Each number is 200 + 20 x the weight over its row's rms, rounded and kept within 0 to 999. Layers, rows and columns count from 0. The size before them is the row's rms in percent of the matrix's.

# layer 10 MLP down (transposed), 896x224, rms 0.12, rows 463-494, columns 0-111
095,187,219,199,229,196,159,231,229,210,181,209,171,221,174,205,202,208,198,202,221,206,215,198,179,204,168,235,189,159,209,187,209,152,204,213,167,218,186,182,219,152,234,175,215,207,211,198,207,225,223,189,187,187,228,198,206,223,216,203,202,189,201,209,210,227,162,208,200,172,188,181,187,195,166,207,210,203,211,218,189,199,196,204,195,212,218,225,232,218,186,171,210,208,208,214,202,187,222,198,198,173,230,178,181,177,157,205,220,198,190,161,178
102,217,195,176,232,200,199,211,213,183,193,186,227,216,218,190,200,185,207,195,198,215,177,201,216,180,221,212,202,211,184,193,203,238,224,199,228,186,163,229,203,203,203,215,219,185,174,190,190,216,219,137,206,186,204,186,210,206,191,189,184,183,187,191,189,224,210,227,204,233,244,194,191,182,177,186,206,157,191,173,196,203,204,194,197,220,239,197,203,212,179,207,228,213,154,176,183,222,193,194,224,214,192,192,196,194,193,204,214,192,196,190,185
096,202,202,207,181,197,211,232,188,180,191,160,201,211,154,222,190,202,197,187,211,205,204,240,170,179,190,232,195,165,187,174,224,206,180,211,195,192,162,185,230,198,186,179,182,200,210,192,176,202,197,238,187,179,191,192,207,189,200,187,191,179,193,196,192,198,224,188,196,168,198,220,240,229,225,214,196,192,186,208,211,187,198,208,207,202,211,212,193,231,165,198,206,196,184,195,182,184,229,218,203,243,187,220,198,239,187,223,203,236,188,220,174
100,210,189,183,210,201,205,182,174,175,208,190,220,208,200,240,200,224,175,203,226,167,204,239,155,176,195,210,193,216,207,198,170,201,211,179,198,197,217,270,201,234,196,223,196,186,185,202,182,193,180,198,227,177,167,258,219,226,192,194,177,201,180,209,228,224,179,201,175,174,192,223,193,194,185,234,211,191,206,193,220,176,174,188,218,182,198,175,213,228,232,180,211,194,191,232,185,217,210,209,158,184,199,217,238,201,175,190,230,206,192,188,172
099,195,222,229,169,208,198,227,222,219,227,167,202,217,216,201,200,198,190,208,255,214,196,204,204,221,228,207,186,206,223,213,230,185,180,175,204,179,212,194,213,201,218,215,211,210,187,172,193,182,177,187,158,204,192,206,206,203,197,212,245,157,188,193,160,196,192,200,178,202,237,181,230,187,131,211,196,185,176,214,135,204,174,213,219,224,217,228,232,174,243,210,197,169,174,202,200,211,158,195,206,192,196,230,193,252,221,177,211,168,202,186,206
114,223,205,212,187,213,237,203,203,204,199,204,163,176,250,233,188,211,184,199,196,212,212,210,202,174,208,195,200,209,248,185,167,187,174,210,214,190,219,189,172,195,218,203,159,238,210,177,219,201,193,204,212,191,198,198,229,168,196,183,201,180,247,200,181,213,220,221,170,214,191,220,235,173,207,202,210,217,181,195,188,212,187,190,180,187,206,228,225,198,205,200,231,207,198,219,216,240,195,193,165,203,165,168,194,212,192,196,183,181,198,202,220
099,220,194,219,199,173,148,193,196,192,224,196,226,203,183,197,191,205,189,177,215,176,170,203,197,198,203,181,254,178,194,207,198,223,166,195,210,187,168,238,216,182,192,223,179,228,201,216,198,175,210,191,204,201,193,206,233,188,207,224,183,149,247,190,167,208,190,186,198,217,217,182,186,187,214,231,224,192,203,221,223,229,189,232,150,201,182,216,219,188,183,165,205,222,168,226,192,201,223,186,286,199,186,195,186,204,211,176,204,186,189,162,191
099,185,142,221,169,217,206,241,173,202,197,197,195,229,175,201,179,162,242,203,218,221,177,185,157,215,228,192,207,211,198,185,228,149,159,181,207,227,207,182,224,216,180,199,173,211,191,181,175,238,237,226,207,199,222,194,236,202,205,204,209,198,196,210,188,226,174,191,185,219,200,243,211,208,199,199,204,170,190,186,193,180,195,199,222,214,178,168,227,195,195,173,195,181,193,219,199,202,201,175,173,177,198,186,225,203,219,180,179,204,208,183,205
103,206,189,194,196,167,219,194,192,215,211,168,207,197,167,225,214,237,205,174,204,219,238,176,184,209,213,182,177,212,194,222,228,188,178,191,204,194,180,189,195,213,191,171,222,188,231,190,228,221,222,178,215,217,174,169,197,199,183,206,208,205,221,172,223,212,208,202,171,175,204,222,217,208,190,199,224,189,236,198,193,206,177,206,184,161,190,192,209,242,228,225,183,213,150,203,178,178,194,207,277,208,229,223,192,210,178,220,184,183,223,196,191
104,194,196,177,208,234,234,181,202,224,221,206,208,216,222,213,183,226,215,156,211,229,235,226,168,243,185,200,220,212,214,219,174,183,176,214,204,169,210,193,206,195,187,188,219,195,235,203,199,216,213,193,208,192,196,207,196,227,182,182,205,212,209,179,221,223,194,238,204,217,218,174,166,202,223,177,197,181,191,215,215,199,178,213,207,176,203,209,179,196,201,206,213,212,180,225,212,222,220,188,186,185,213,203,248,201,193,151,175,242,155,203,218
099,172,211,195,195,219,221,200,199,200,186,197,153,209,203,178,193,241,185,205,195,205,226,202,223,207,218,178,216,229,184,153,169,174,198,172,163,190,207,220,236,211,220,197,218,189,210,224,226,197,179,192,221,215,178,190,201,232,200,192,210,203,203,232,213,168,196,228,181,237,216,190,204,198,230,196,172,207,187,187,187,208,187,215,149,214,236,203,178,224,212,201,171,213,154,180,171,186,199,200,217,209,186,177,197,204,222,156,171,223,206,245,209
091,199,197,187,181,196,171,194,199,211,212,197,214,198,200,197,207,183,182,181,210,164,238,209,198,202,230,184,172,187,197,196,214,181,215,210,199,222,211,163,197,208,202,189,216,206,206,212,200,223,188,237,204,207,229,155,184,198,190,187,200,205,186,171,198,214,225,248,173,162,209,242,245,230,144,187,216,181,199,216,184,200,199,201,186,205,193,226,215,253,175,189,176,207,185,166,220,223,191,209,201,204,221,192,215,212,194,158,186,219,195,192,192
103,233,217,197,175,165,205,162,216,175,202,185,205,188,194,196,232,198,210,202,183,212,200,197,181,254,212,224,184,231,205,191,170,209,206,199,203,177,177,183,187,192,189,201,235,206,195,192,184,156,200,173,196,200,176,198,194,221,215,186,172,188,237,161,201,218,217,240,199,165,217,179,217,220,187,206,199,180,189,205,208,193,226,206,237,197,171,216,215,184,203,186,186,173,210,198,208,214,173,164,164,205,237,227,189,207,219,204,203,217,214,180,219
099,182,215,196,201,218,208,209,219,210,178,183,189,188,222,161,195,191,212,161,194,199,247,155,209,195,176,209,221,165,204,172,181,203,197,229,216,246,185,186,194,173,209,182,190,181,212,211,189,200,218,173,229,221,191,161,202,219,197,182,189,214,188,205,184,173,203,189,184,228,206,231,201,219,186,204,203,200,176,213,222,198,186,194,233,212,180,187,193,215,231,183,198,183,181,200,168,198,181,207,168,201,212,178,212,219,183,219,161,208,211,191,122
098,214,190,197,213,204,189,217,210,199,173,188,219,212,198,249,188,223,191,231,228,167,209,168,224,219,235,175,221,204,190,172,192,190,223,208,250,203,193,215,201,204,192,199,189,222,205,193,210,196,202,189,219,186,207,193,190,208,177,225,189,193,205,209,200,208,184,223,222,192,198,216,206,217,178,172,199,218,203,204,165,193,200,204,176,201,228,235,193,190,214,181,200,199,200,198,175,199,192,177,209,241,195,186,182,207,156,231,185,182,220,236,202
096,244,176,177,210,212,190,198,233,211,191,190,208,193,206,205,179,208,180,158,187,185,225,209,194,185,201,238,234,198,198,186,213,221,185,212,194,169,186,224,196,165,175,206,169,223,193,188,200,185,196,199,197,218,219,193,198,214,187,205,201,199,188,176,176,202,210,188,177,224,216,194,203,205,234,208,199,159,193,204,247,193,189,209,220,189,173,220,198,235,229,229,213,212,187,212,176,191,224,212,201,203,182,212,205,174,238,164,230,222,215,191,222
093,202,181,184,191,233,174,199,223,211,182,161,162,204,228,194,193,189,243,234,202,222,208,232,198,207,222,228,203,201,180,200,206,218,168,197,217,216,192,169,205,204,179,177,218,202,193,186,210,194,215,192,221,201,216,173,196,176,217,213,221,174,186,201,190,229,186,187,206,186,220,170,181,199,218,182,206,193,197,207,231,228,214,210,218,217,214,171,223,208,234,220,191,219,188,179,192,186,167,188,168,154,185,213,182,225,194,216,189,194,196,193,219
103,189,158,183,182,167,210,205,175,178,179,208,230,191,200,231,201,203,194,157,209,219,202,232,210,233,216,189,177,218,184,206,174,184,193,214,201,186,193,168,177,196,128,225,233,213,194,184,184,230,222,182,214,182,242,220,251,201,219,188,199,191,203,183,210,218,200,205,218,192,183,209,199,193,221,182,211,211,259,204,196,214,203,200,161,203,205,180,203,179,201,169,158,195,220,194,195,165,204,211,228,199,214,240,195,209,197,159,213,205,203,209,183
103,204,174,190,208,191,217,218,206,193,238,158,186,225,195,206,169,217,196,226,204,197,222,162,178,175,211,209,197,221,213,216,198,250,203,200,196,185,206,185,219,216,159,184,187,215,191,205,170,216,240,208,222,224,217,182,227,213,202,208,228,201,216,218,205,193,180,204,196,176,197,209,217,183,224,206,225,211,155,214,210,203,224,166,197,174,220,206,184,246,197,209,200,193,191,208,201,208,195,184,227,196,236,208,205,199,208,221,208,169,197,195,174
098,182,187,224,199,208,193,177,210,188,149,230,228,197,226,180,209,171,199,185,173,186,204,228,159,184,186,197,203,230,219,238,215,238,223,194,173,230,215,228,170,183,175,188,205,185,213,192,190,233,214,209,164,216,182,192,199,214,204,230,200,204,178,177,190,206,199,207,158,169,189,185,207,223,167,198,208,193,200,183,190,209,206,211,222,181,230,189,224,198,231,240,155,194,163,180,214,196,201,191,195,215,170,233,215,218,226,223,200,170,194,188,223
101,180,193,205,215,217,217,242,213,210,239,187,218,212,204,185,173,156,198,191,208,193,240,210,209,177,178,218,192,209,196,162,188,170,202,223,182,223,241,188,196,190,206,202,187,193,213,182,184,189,210,196,222,189,168,196,214,199,212,215,196,165,203,228,231,207,204,208,201,212,215,181,161,210,195,193,145,221,194,203,232,182,229,221,198,185,213,209,207,245,225,207,216,207,187,209,183,218,199,180,173,231,183,182,221,207,200,207,197,151,174,229,188
104,215,211,202,175,206,197,196,194,184,199,154,221,169,190,205,183,167,206,191,190,234,181,213,209,185,175,194,205,174,227,198,201,216,204,227,208,194,194,166,187,170,202,212,162,239,202,165,154,213,197,206,216,208,231,204,184,161,196,175,244,197,204,178,215,229,178,210,176,214,192,250,182,215,226,196,199,200,150,230,223,182,222,194,216,202,198,210,211,236,211,211,237,191,194,203,198,188,194,185,223,195,208,169,197,191,205,238,191,180,207,186,191
104,201,199,227,187,234,182,227,199,190,206,180,238,181,225,193,179,205,207,203,227,170,225,172,192,206,214,232,183,185,234,186,194,207,192,183,197,197,211,210,207,179,170,201,220,198,229,216,211,265,203,214,196,203,204,202,228,177,202,219,190,204,193,176,218,203,218,205,159,197,214,199,199,237,215,203,182,207,177,189,182,194,189,214,220,185,195,197,171,203,205,213,227,232,190,210,202,180,200,209,191,234,195,152,237,216,226,204,217,161,189,227,173
096,205,176,176,207,200,157,198,198,200,207,163,203,166,210,165,220,196,197,228,185,226,188,222,215,199,183,192,191,196,202,202,163,200,196,247,192,197,196,176,181,202,188,179,224,207,238,205,192,199,201,224,235,173,207,181,226,195,179,220,195,185,206,192,194,224,221,184,226,208,200,176,184,214,181,184,152,210,202,193,211,214,188,215,223,175,214,201,214,180,237,210,235,234,230,205,205,207,224,209,166,208,213,193,209,227,206,200,209,147,238,243,187
098,187,150,192,170,195,173,184,180,187,220,217,181,199,171,165,175,225,169,234,211,195,204,211,219,236,194,207,179,177,215,205,238,199,203,204,188,211,189,185,222,195,177,190,173,201,197,209,235,212,184,207,171,207,172,194,194,201,188,249,166,182,203,172,186,199,177,209,209,187,212,192,217,186,161,190,187,221,204,268,201,188,211,209,187,203,199,189,206,214,252,182,187,211,214,208,180,200,220,196,230,207,206,232,189,181,214,204,141,217,205,179,168
095,213,198,188,200,190,186,181,223,201,211,167,220,209,199,217,220,204,170,226,194,206,180,177,172,171,216,216,232,230,185,208,222,170,213,208,192,161,213,229,192,221,256,175,233,188,204,189,208,199,206,147,153,209,176,197,220,196,212,181,200,209,205,197,189,204,199,182,206,172,176,221,181,201,234,186,211,201,217,175,207,217,189,220,198,191,193,215,213,207,217,235,200,164,162,209,228,237,172,209,215,194,193,232,198,188,198,199,214,211,193,174,169
101,182,190,219,217,208,193,219,218,199,196,216,259,229,208,186,187,196,234,224,203,238,208,211,183,193,199,232,179,203,235,200,213,207,218,220,173,184,193,172,167,235,193,199,191,160,170,203,219,206,178,204,168,195,213,233,203,201,206,215,153,204,194,182,187,192,162,188,155,154,181,224,202,182,199,190,199,208,236,213,186,218,162,170,193,201,191,225,188,170,221,243,230,187,198,162,194,162,218,185,237,206,215,215,190,215,196,155,190,210,198,179,155
101,214,199,231,199,199,179,184,194,226,211,227,199,209,211,176,252,199,206,158,179,219,203,186,198,175,189,200,193,190,191,190,183,205,218,188,197,165,224,232,210,224,211,204,200,196,174,200,203,193,213,192,156,176,215,193,220,200,220,212,214,193,200,208,198,215,203,197,213,180,179,173,191,198,202,193,175,211,149,213,200,195,178,194,214,216,187,187,201,190,232,196,190,209,186,192,211,216,159,203,237,234,226,205,223,195,189,200,179,217,202,181,231
109,185,228,206,203,187,215,245,208,176,194,244,160,194,173,205,193,238,205,172,207,192,164,188,203,178,181,202,207,198,188,186,206,202,201,170,190,181,211,171,223,198,175,225,197,188,203,197,181,181,164,215,195,204,231,208,197,213,207,210,172,217,207,172,205,198,161,208,189,189,222,146,205,156,214,167,195,197,207,226,175,207,184,185,194,199,217,192,220,212,205,228,226,209,215,193,213,176,216,194,175,193,198,177,191,206,207,213,228,176,222,229,148
095,191,222,207,213,181,197,210,212,235,191,219,167,198,191,185,223,195,187,167,165,189,191,192,170,209,211,216,202,221,203,203,210,211,242,168,197,213,197,180,177,199,202,196,222,189,205,156,198,176,212,195,192,205,241,244,183,178,224,192,206,185,210,228,199,256,182,210,177,173,191,233,173,194,182,211,194,203,174,164,206,228,176,221,202,188,179,197,201,218,210,204,177,207,190,188,206,185,196,198,180,226,211,216,194,194,181,251,246,217,216,198,218
099,214,185,157,231,186,184,176,219,215,221,218,199,161,200,181,227,184,186,192,176,153,223,192,170,220,224,151,201,175,191,221,174,219,211,210,204,197,226,181,196,222,174,169,231,197,199,210,187,198,180,197,156,196,220,184,206,190,187,217,179,183,216,202,208,222,160,246,222,195,182,171,219,217,201,194,173,173,228,213,188,219,208,179,205,194,219,226,216,230,233,182,223,189,206,204,224,209,202,187,219,199,202,196,189,209,198,201,188,235,198,200,166
100,209,182,210,207,173,235,189,169,217,227,226,171,193,175,167,202,210,210,192,206,186,188,169,186,163,183,202,187,222,196,214,185,185,188,190,200,198,230,206,208,222,177,178,240,210,210,232,241,217,178,201,231,193,149,195,206,208,216,187,194,199,227,226,197,169,205,195,194,165,182,157,212,193,189,210,229,190,177,251,209,204,192,226,193,239,188,196,206,224,190,213,208,156,161,180,187,237,180,223,166,203,168,190,178,173,216,224,198,184,215,183,246
# layer 10 MLP up, 896x224, rms 0.245, rows 464-494, columns 0-111
107,224,203,222,226,192,192,252,193,167,204,186,219,235,195,224,220,194,183,215,183,223,180,241,178,181,192,221,218,193,206,202,185,217,214,173,226,207,172,197,210,196,237,209,216,204,177,171,185,214,209,180,246,162,170,212,190,205,202,201,192,185,188,161,202,216,188,215,194,199,204,215,194,208,202,213,198,203,187,184,171,180,246,198,207,203,223,184,212,166,204,212,194,217,192,195,215,228,231,195,201,204,174,219,205,205,206,230,170,202,217,178,173
099,228,225,191,186,207,173,181,209,177,193,220,199,235,197,196,215,211,212,200,171,181,190,214,180,208,234,212,172,198,190,170,199,253,200,220,194,204,185,195,226,180,214,237,183,179,197,209,227,180,197,220,213,200,221,213,196,185,229,187,202,180,200,176,198,189,234,175,192,154,219,176,220,208,205,214,202,210,208,211,155,219,160,214,200,205,231,223,215,188,216,250,215,228,218,209,230,215,231,193,208,187,190,198,169,205,199,227,196,196,186,226,223
089,178,216,152,218,182,227,144,209,184,205,193,199,206,195,203,192,222,191,228,208,213,179,216,196,175,191,199,234,191,191,200,162,212,214,172,223,202,209,166,213,218,214,169,201,218,203,213,182,187,203,210,189,137,216,217,218,202,241,180,213,194,160,210,181,215,193,190,205,208,215,242,205,240,204,181,167,195,220,198,231,201,220,152,201,208,214,176,199,204,212,216,212,182,208,177,183,202,192,198,166,201,149,204,222,207,205,198,194,176,223,221,198
094,163,149,172,156,208,205,179,237,193,210,224,209,207,209,206,169,207,191,172,208,203,204,197,201,244,191,224,179,236,184,187,191,207,194,166,198,183,195,227,177,196,217,164,217,221,254,167,200,194,228,219,166,235,215,202,220,209,210,219,184,195,163,175,209,212,175,216,191,176,184,184,219,187,221,222,239,200,196,157,200,202,221,180,210,210,194,208,207,165,174,197,200,193,227,188,181,181,205,190,188,179,183,201,201,225,206,223,195,225,177,190,197
111,190,229,190,224,174,212,182,211,237,205,181,229,203,193,218,178,201,198,209,222,183,186,185,224,193,204,241,185,201,198,205,202,177,194,200,223,221,230,195,202,182,206,200,221,201,205,202,213,203,217,195,214,214,208,229,199,176,197,159,201,198,199,209,177,199,203,242,187,216,200,200,186,180,169,195,202,188,177,184,208,165,231,175,189,191,236,160,230,158,193,227,187,261,242,212,204,232,187,175,211,192,197,219,189,189,176,220,155,198,175,189,180
102,192,196,186,205,185,190,196,184,190,199,207,218,225,232,211,187,221,237,216,162,203,161,177,270,207,200,193,186,174,198,196,179,205,213,216,193,185,185,205,217,211,210,192,238,184,204,233,174,212,187,207,184,225,195,172,196,209,197,212,199,173,174,260,206,205,224,216,201,196,202,184,213,199,195,180,228,182,187,200,187,214,199,194,201,221,221,227,205,181,184,199,211,191,207,199,173,196,171,198,238,195,219,173,196,206,225,159,189,213,230,187,161
099,188,196,190,200,252,237,212,202,182,214,208,202,189,191,191,219,203,173,190,213,166,247,156,190,235,189,187,155,204,160,201,188,197,211,196,217,178,202,179,222,186,204,197,214,200,184,223,205,167,235,203,209,227,210,222,183,200,193,209,193,213,201,178,187,202,203,227,171,218,205,215,234,201,203,219,210,203,171,195,219,218,174,216,214,209,218,185,188,219,214,223,225,184,202,237,186,223,220,219,196,225,198,197,198,182,193,209,178,210,172,228,192
101,191,179,241,194,228,204,193,210,204,227,176,187,158,191,192,225,221,210,197,206,199,237,176,217,215,187,167,220,209,199,215,178,219,172,178,182,202,214,196,210,214,196,178,221,199,230,152,204,210,176,194,207,199,173,209,198,199,231,225,198,176,179,196,220,213,211,182,192,207,178,195,203,194,189,214,200,202,201,221,200,194,211,190,182,215,195,200,196,215,239,203,241,201,204,188,207,217,208,220,208,156,183,221,222,207,205,167,184,205,178,223,201
104,180,188,185,187,181,189,213,230,243,203,188,216,190,221,223,192,192,202,186,197,210,212,186,204,204,136,202,210,206,214,213,178,179,207,192,213,178,220,179,191,183,202,235,202,205,159,235,201,207,209,210,170,196,172,233,217,199,193,200,217,226,239,194,215,224,223,217,177,251,222,171,206,229,216,218,205,202,217,214,206,230,200,205,222,196,184,180,176,178,224,199,224,222,213,192,187,212,213,171,162,244,202,185,202,209,207,163,163,215,234,210,210
097,216,184,189,178,191,187,202,213,168,187,171,190,248,200,192,184,186,212,199,184,220,196,195,189,210,183,174,186,202,188,212,200,184,192,191,241,144,227,199,223,198,205,179,226,163,195,201,181,200,211,178,196,191,174,198,192,186,216,218,204,221,196,205,207,193,222,199,219,176,236,213,214,214,205,194,172,203,217,167,223,189,188,205,190,202,211,173,155,164,207,178,178,220,196,209,273,205,222,219,176,201,229,211,189,188,209,193,191,169,212,238,196
095,181,235,182,185,215,184,202,186,193,200,216,205,221,222,230,166,193,218,247,203,199,212,200,206,213,225,224,186,186,174,225,215,213,177,228,203,205,185,213,177,215,180,196,186,186,191,163,157,186,173,221,208,175,191,202,195,213,213,198,176,215,207,234,199,196,229,203,217,222,207,212,210,241,205,178,203,229,187,191,230,185,184,207,169,229,189,200,165,195,210,178,186,180,210,188,221,192,181,213,236,146,212,198,217,220,213,216,219,173,210,177,212
097,172,166,185,209,188,204,173,217,205,227,163,222,198,226,191,251,212,199,245,236,190,202,206,193,195,196,204,181,225,183,239,178,205,199,198,241,206,169,204,235,160,205,186,204,196,215,193,184,184,232,212,208,170,174,247,191,201,192,191,206,187,168,159,196,207,223,201,229,202,162,174,205,189,210,224,187,214,223,184,214,209,219,210,172,225,183,188,171,204,199,214,221,203,192,204,247,198,194,199,222,228,185,193,189,228,196,199,215,162,221,186,211
100,177,201,212,191,232,194,187,179,228,208,207,208,214,225,184,183,234,214,190,190,223,197,216,168,183,204,188,214,233,206,163,248,198,215,227,233,189,203,192,184,206,201,191,216,200,177,207,198,210,223,222,217,194,194,221,178,250,178,197,184,205,202,212,160,182,193,223,188,166,191,194,163,225,194,188,200,237,174,210,231,195,181,257,186,188,204,235,228,178,209,198,225,199,227,177,187,186,209,198,201,201,217,162,225,221,210,215,226,174,205,202,228
100,171,190,194,186,213,234,172,208,159,200,220,190,191,198,196,260,197,194,190,228,187,218,187,227,235,168,195,211,210,179,219,210,205,178,201,218,243,217,205,196,158,157,187,178,176,223,198,147,189,227,201,223,185,185,232,189,222,180,191,207,227,208,178,206,195,208,173,206,184,209,212,194,187,182,232,209,235,202,191,205,210,189,176,194,189,204,181,228,199,207,195,240,226,225,188,217,207,211,189,204,181,177,187,228,191,209,176,198,183,214,185,191
097,225,192,178,192,166,246,159,230,192,180,184,190,197,201,199,196,200,222,228,204,221,196,229,208,192,210,208,207,211,183,186,192,176,184,197,202,198,179,233,203,202,219,162,209,209,224,189,200,201,176,233,152,167,230,175,142,235,198,199,190,196,202,193,201,181,212,200,184,195,235,170,208,209,233,212,194,190,168,209,197,190,155,192,218,190,217,203,193,217,203,242,196,227,237,234,203,221,213,193,201,208,186,218,199,201,189,190,182,187,219,194,184
096,180,210,198,214,167,225,211,229,200,201,224,195,176,176,214,212,180,192,203,200,238,149,189,208,235,207,184,195,211,207,218,165,214,201,183,238,205,228,245,191,197,223,217,200,223,195,236,179,173,220,216,182,183,218,227,212,175,171,199,188,222,201,200,189,174,187,181,199,248,178,203,201,189,178,160,211,191,228,186,216,249,202,236,171,199,150,176,222,226,186,178,178,201,206,198,209,213,194,204,192,200,196,214,193,181,196,167,188,232,180,237,207
104,191,178,190,199,168,201,152,205,229,177,216,239,199,177,174,192,191,176,182,195,204,207,180,211,219,184,182,200,178,205,185,190,203,186,220,221,169,183,200,234,214,186,196,206,179,165,157,185,179,221,203,206,221,199,173,229,178,214,198,219,207,187,216,218,214,188,204,245,180,233,221,157,218,219,204,246,214,213,178,163,178,195,208,212,192,189,211,173,182,138,209,195,175,219,215,237,181,201,210,225,177,225,213,214,203,197,182,185,191,222,188,229
105,243,170,220,216,207,209,188,195,232,206,176,157,234,191,212,194,201,233,207,233,187,224,201,193,159,182,230,200,200,190,179,217,224,222,179,197,217,208,185,212,181,205,187,171,207,210,206,201,160,194,219,167,204,205,185,207,230,196,210,175,201,236,206,203,184,188,193,178,207,174,193,206,168,240,171,187,190,216,198,215,196,221,210,219,175,213,234,221,226,205,183,169,201,173,193,208,198,215,181,184,216,207,216,188,185,210,172,160,193,199,164,183
097,192,198,211,202,191,230,167,194,178,177,211,199,214,221,193,195,164,217,212,215,199,230,183,192,168,173,193,206,240,184,228,174,239,232,188,214,179,201,193,197,222,174,198,195,210,184,176,168,192,198,200,177,187,216,203,152,211,210,158,198,172,166,215,190,197,235,167,211,151,186,218,201,201,176,223,166,227,208,208,205,193,189,201,182,175,228,202,192,177,184,265,172,207,226,182,239,196,194,204,190,206,183,259,224,206,202,202,233,227,214,213,246
095,185,205,204,164,219,201,221,181,229,171,206,220,201,142,199,199,242,209,202,209,179,207,196,231,198,158,190,209,221,222,223,195,165,210,196,172,216,264,187,185,240,212,177,202,174,239,190,201,191,222,191,183,196,225,250,224,218,231,182,197,187,160,199,199,221,230,213,204,213,215,213,198,147,232,200,223,203,200,202,176,197,197,226,196,188,207,216,214,218,203,188,185,220,168,187,193,207,191,173,211,224,190,196,208,179,182,221,197,224,207,212,202
101,205,231,180,190,201,176,233,216,204,199,198,172,197,193,210,193,199,178,170,198,247,220,181,210,229,205,174,200,181,178,195,177,197,166,183,199,174,198,186,212,164,184,209,177,200,203,190,188,178,189,189,206,200,199,253,186,210,239,205,205,164,215,206,201,161,215,234,207,173,152,200,202,167,219,189,197,209,214,190,233,167,199,165,229,198,217,223,200,220,184,209,187,171,196,226,160,214,232,226,240,217,175,219,218,183,224,225,183,225,159,192,215
103,180,213,196,184,202,199,189,222,215,224,210,230,205,163,217,196,215,182,197,214,168,183,192,191,196,219,216,159,227,220,216,173,231,210,169,200,187,226,191,200,162,207,215,172,178,221,233,195,203,192,187,153,195,198,220,193,238,182,195,188,179,207,216,225,227,188,194,176,190,192,196,247,205,221,190,158,210,204,204,225,209,201,217,206,194,200,198,193,229,170,206,213,186,212,159,214,173,201,235,208,197,178,207,227,210,213,220,227,176,181,183,212
099,194,223,182,219,215,189,214,208,185,158,209,197,205,218,180,185,219,189,202,182,229,220,205,207,172,176,189,231,214,244,174,194,179,239,194,197,192,173,234,215,189,163,185,218,217,198,196,172,183,210,213,219,185,197,173,214,249,215,173,232,206,218,201,189,213,220,204,211,173,182,239,166,174,227,221,174,198,219,185,207,171,237,177,206,206,201,207,206,182,189,186,194,184,199,225,199,192,161,219,219,198,215,222,201,216,210,193,186,207,179,185,215
104,192,180,195,171,204,177,174,194,235,224,230,201,220,162,196,183,191,205,237,198,193,226,205,199,201,191,175,186,186,161,185,189,216,210,214,196,205,182,218,203,175,190,191,192,251,221,216,214,210,183,218,185,165,170,205,188,202,210,229,191,204,202,216,194,210,169,198,225,198,150,221,220,188,161,170,216,225,202,234,205,196,216,200,194,201,215,253,237,207,189,213,189,234,183,185,192,222,202,203,231,205,166,204,214,152,198,214,196,200,164,175,222
102,207,190,215,208,207,215,224,201,187,221,175,230,264,173,183,202,191,239,223,200,202,218,225,230,223,208,204,163,171,184,219,217,194,151,205,201,178,226,224,170,189,228,210,218,191,199,216,177,235,224,232,173,207,198,177,177,222,214,200,190,190,194,202,208,189,230,200,210,184,191,202,185,159,170,206,213,209,183,204,199,191,188,210,218,179,198,163,185,170,216,233,205,184,228,229,200,213,187,195,214,207,176,222,198,220,220,196,177,233,207,174,186
104,220,205,234,169,169,209,202,224,209,192,190,177,237,187,204,217,206,202,221,217,174,242,217,174,168,202,229,187,232,202,224,175,229,250,215,190,174,168,194,192,196,200,184,205,212,170,263,204,180,196,211,178,201,178,211,151,224,190,207,166,194,189,198,225,214,167,204,192,177,164,222,208,212,199,228,192,196,241,198,199,211,191,235,195,197,202,202,202,155,199,200,167,170,190,153,205,216,206,184,211,211,175,213,199,224,183,195,229,202,186,209,228
100,189,179,183,189,182,209,216,195,197,175,237,179,202,217,203,186,192,206,175,191,188,204,199,195,226,181,232,181,174,200,193,185,249,203,242,219,207,189,200,221,211,197,179,232,157,197,212,180,223,173,220,226,182,193,199,209,216,213,199,154,195,210,222,217,226,179,231,176,215,187,182,173,183,185,194,243,197,201,216,177,182,224,168,165,187,177,226,219,174,195,206,196,209,230,198,200,177,190,224,220,222,177,190,195,185,239,189,184,208,209,212,218
106,192,217,153,216,213,218,195,194,209,167,195,203,187,182,212,199,207,210,158,197,160,201,213,203,233,204,208,213,186,196,222,202,229,166,186,211,196,221,187,202,183,204,200,190,169,205,185,194,176,182,201,173,189,198,226,261,223,214,169,182,225,191,203,206,219,183,194,212,205,200,167,222,187,212,178,213,202,198,184,177,188,186,244,200,230,206,190,186,202,206,216,199,243,206,161,202,186,221,204,216,228,229,190,208,176,159,207,187,189,202,180,176
099,202,209,209,181,164,178,177,212,212,188,181,171,174,215,231,175,197,190,224,221,187,209,216,178,200,209,197,177,205,192,243,207,188,228,204,189,208,220,179,177,172,218,190,193,188,160,200,179,229,215,222,222,221,196,180,200,201,233,194,194,216,193,210,216,228,217,207,201,179,198,209,231,184,189,233,200,203,179,174,209,178,196,185,229,200,195,202,181,194,197,159,171,161,217,211,188,219,234,223,220,173,225,204,193,261,201,199,194,216,199,197,202
094,215,212,225,197,195,186,208,221,218,205,173,172,189,204,220,225,227,188,174,213,195,181,199,211,185,187,220,164,181,174,225,171,185,181,194,174,226,192,177,210,216,182,218,216,214,242,178,161,206,201,212,199,199,252,180,212,201,212,229,243,206,149,186,209,189,221,221,189,185,192,199,226,216,202,255,201,179,219,215,228,212,221,183,178,203,245,173,208,194,194,176,217,196,235,201,217,226,200,204,228,211,216,207,197,202,196,211,198,190,195,167,202
097,220,189,211,204,182,202,229,206,211,203,224,183,209,179,178,195,213,197,208,213,211,181,219,188,206,169,230,184,183,177,180,207,196,241,178,191,205,223,199,189,199,201,185,200,234,213,218,198,136,199,241,203,206,183,192,195,178,185,226,177,172,243,175,195,206,204,214,182,193,186,222,176,185,220,183,188,169,171,186,174,203,195,214,174,188,197,218,200,206,176,188,199,222,204,188,207,181,219,215,165,212,177,234,222,172,216,169,194,196,186,225,213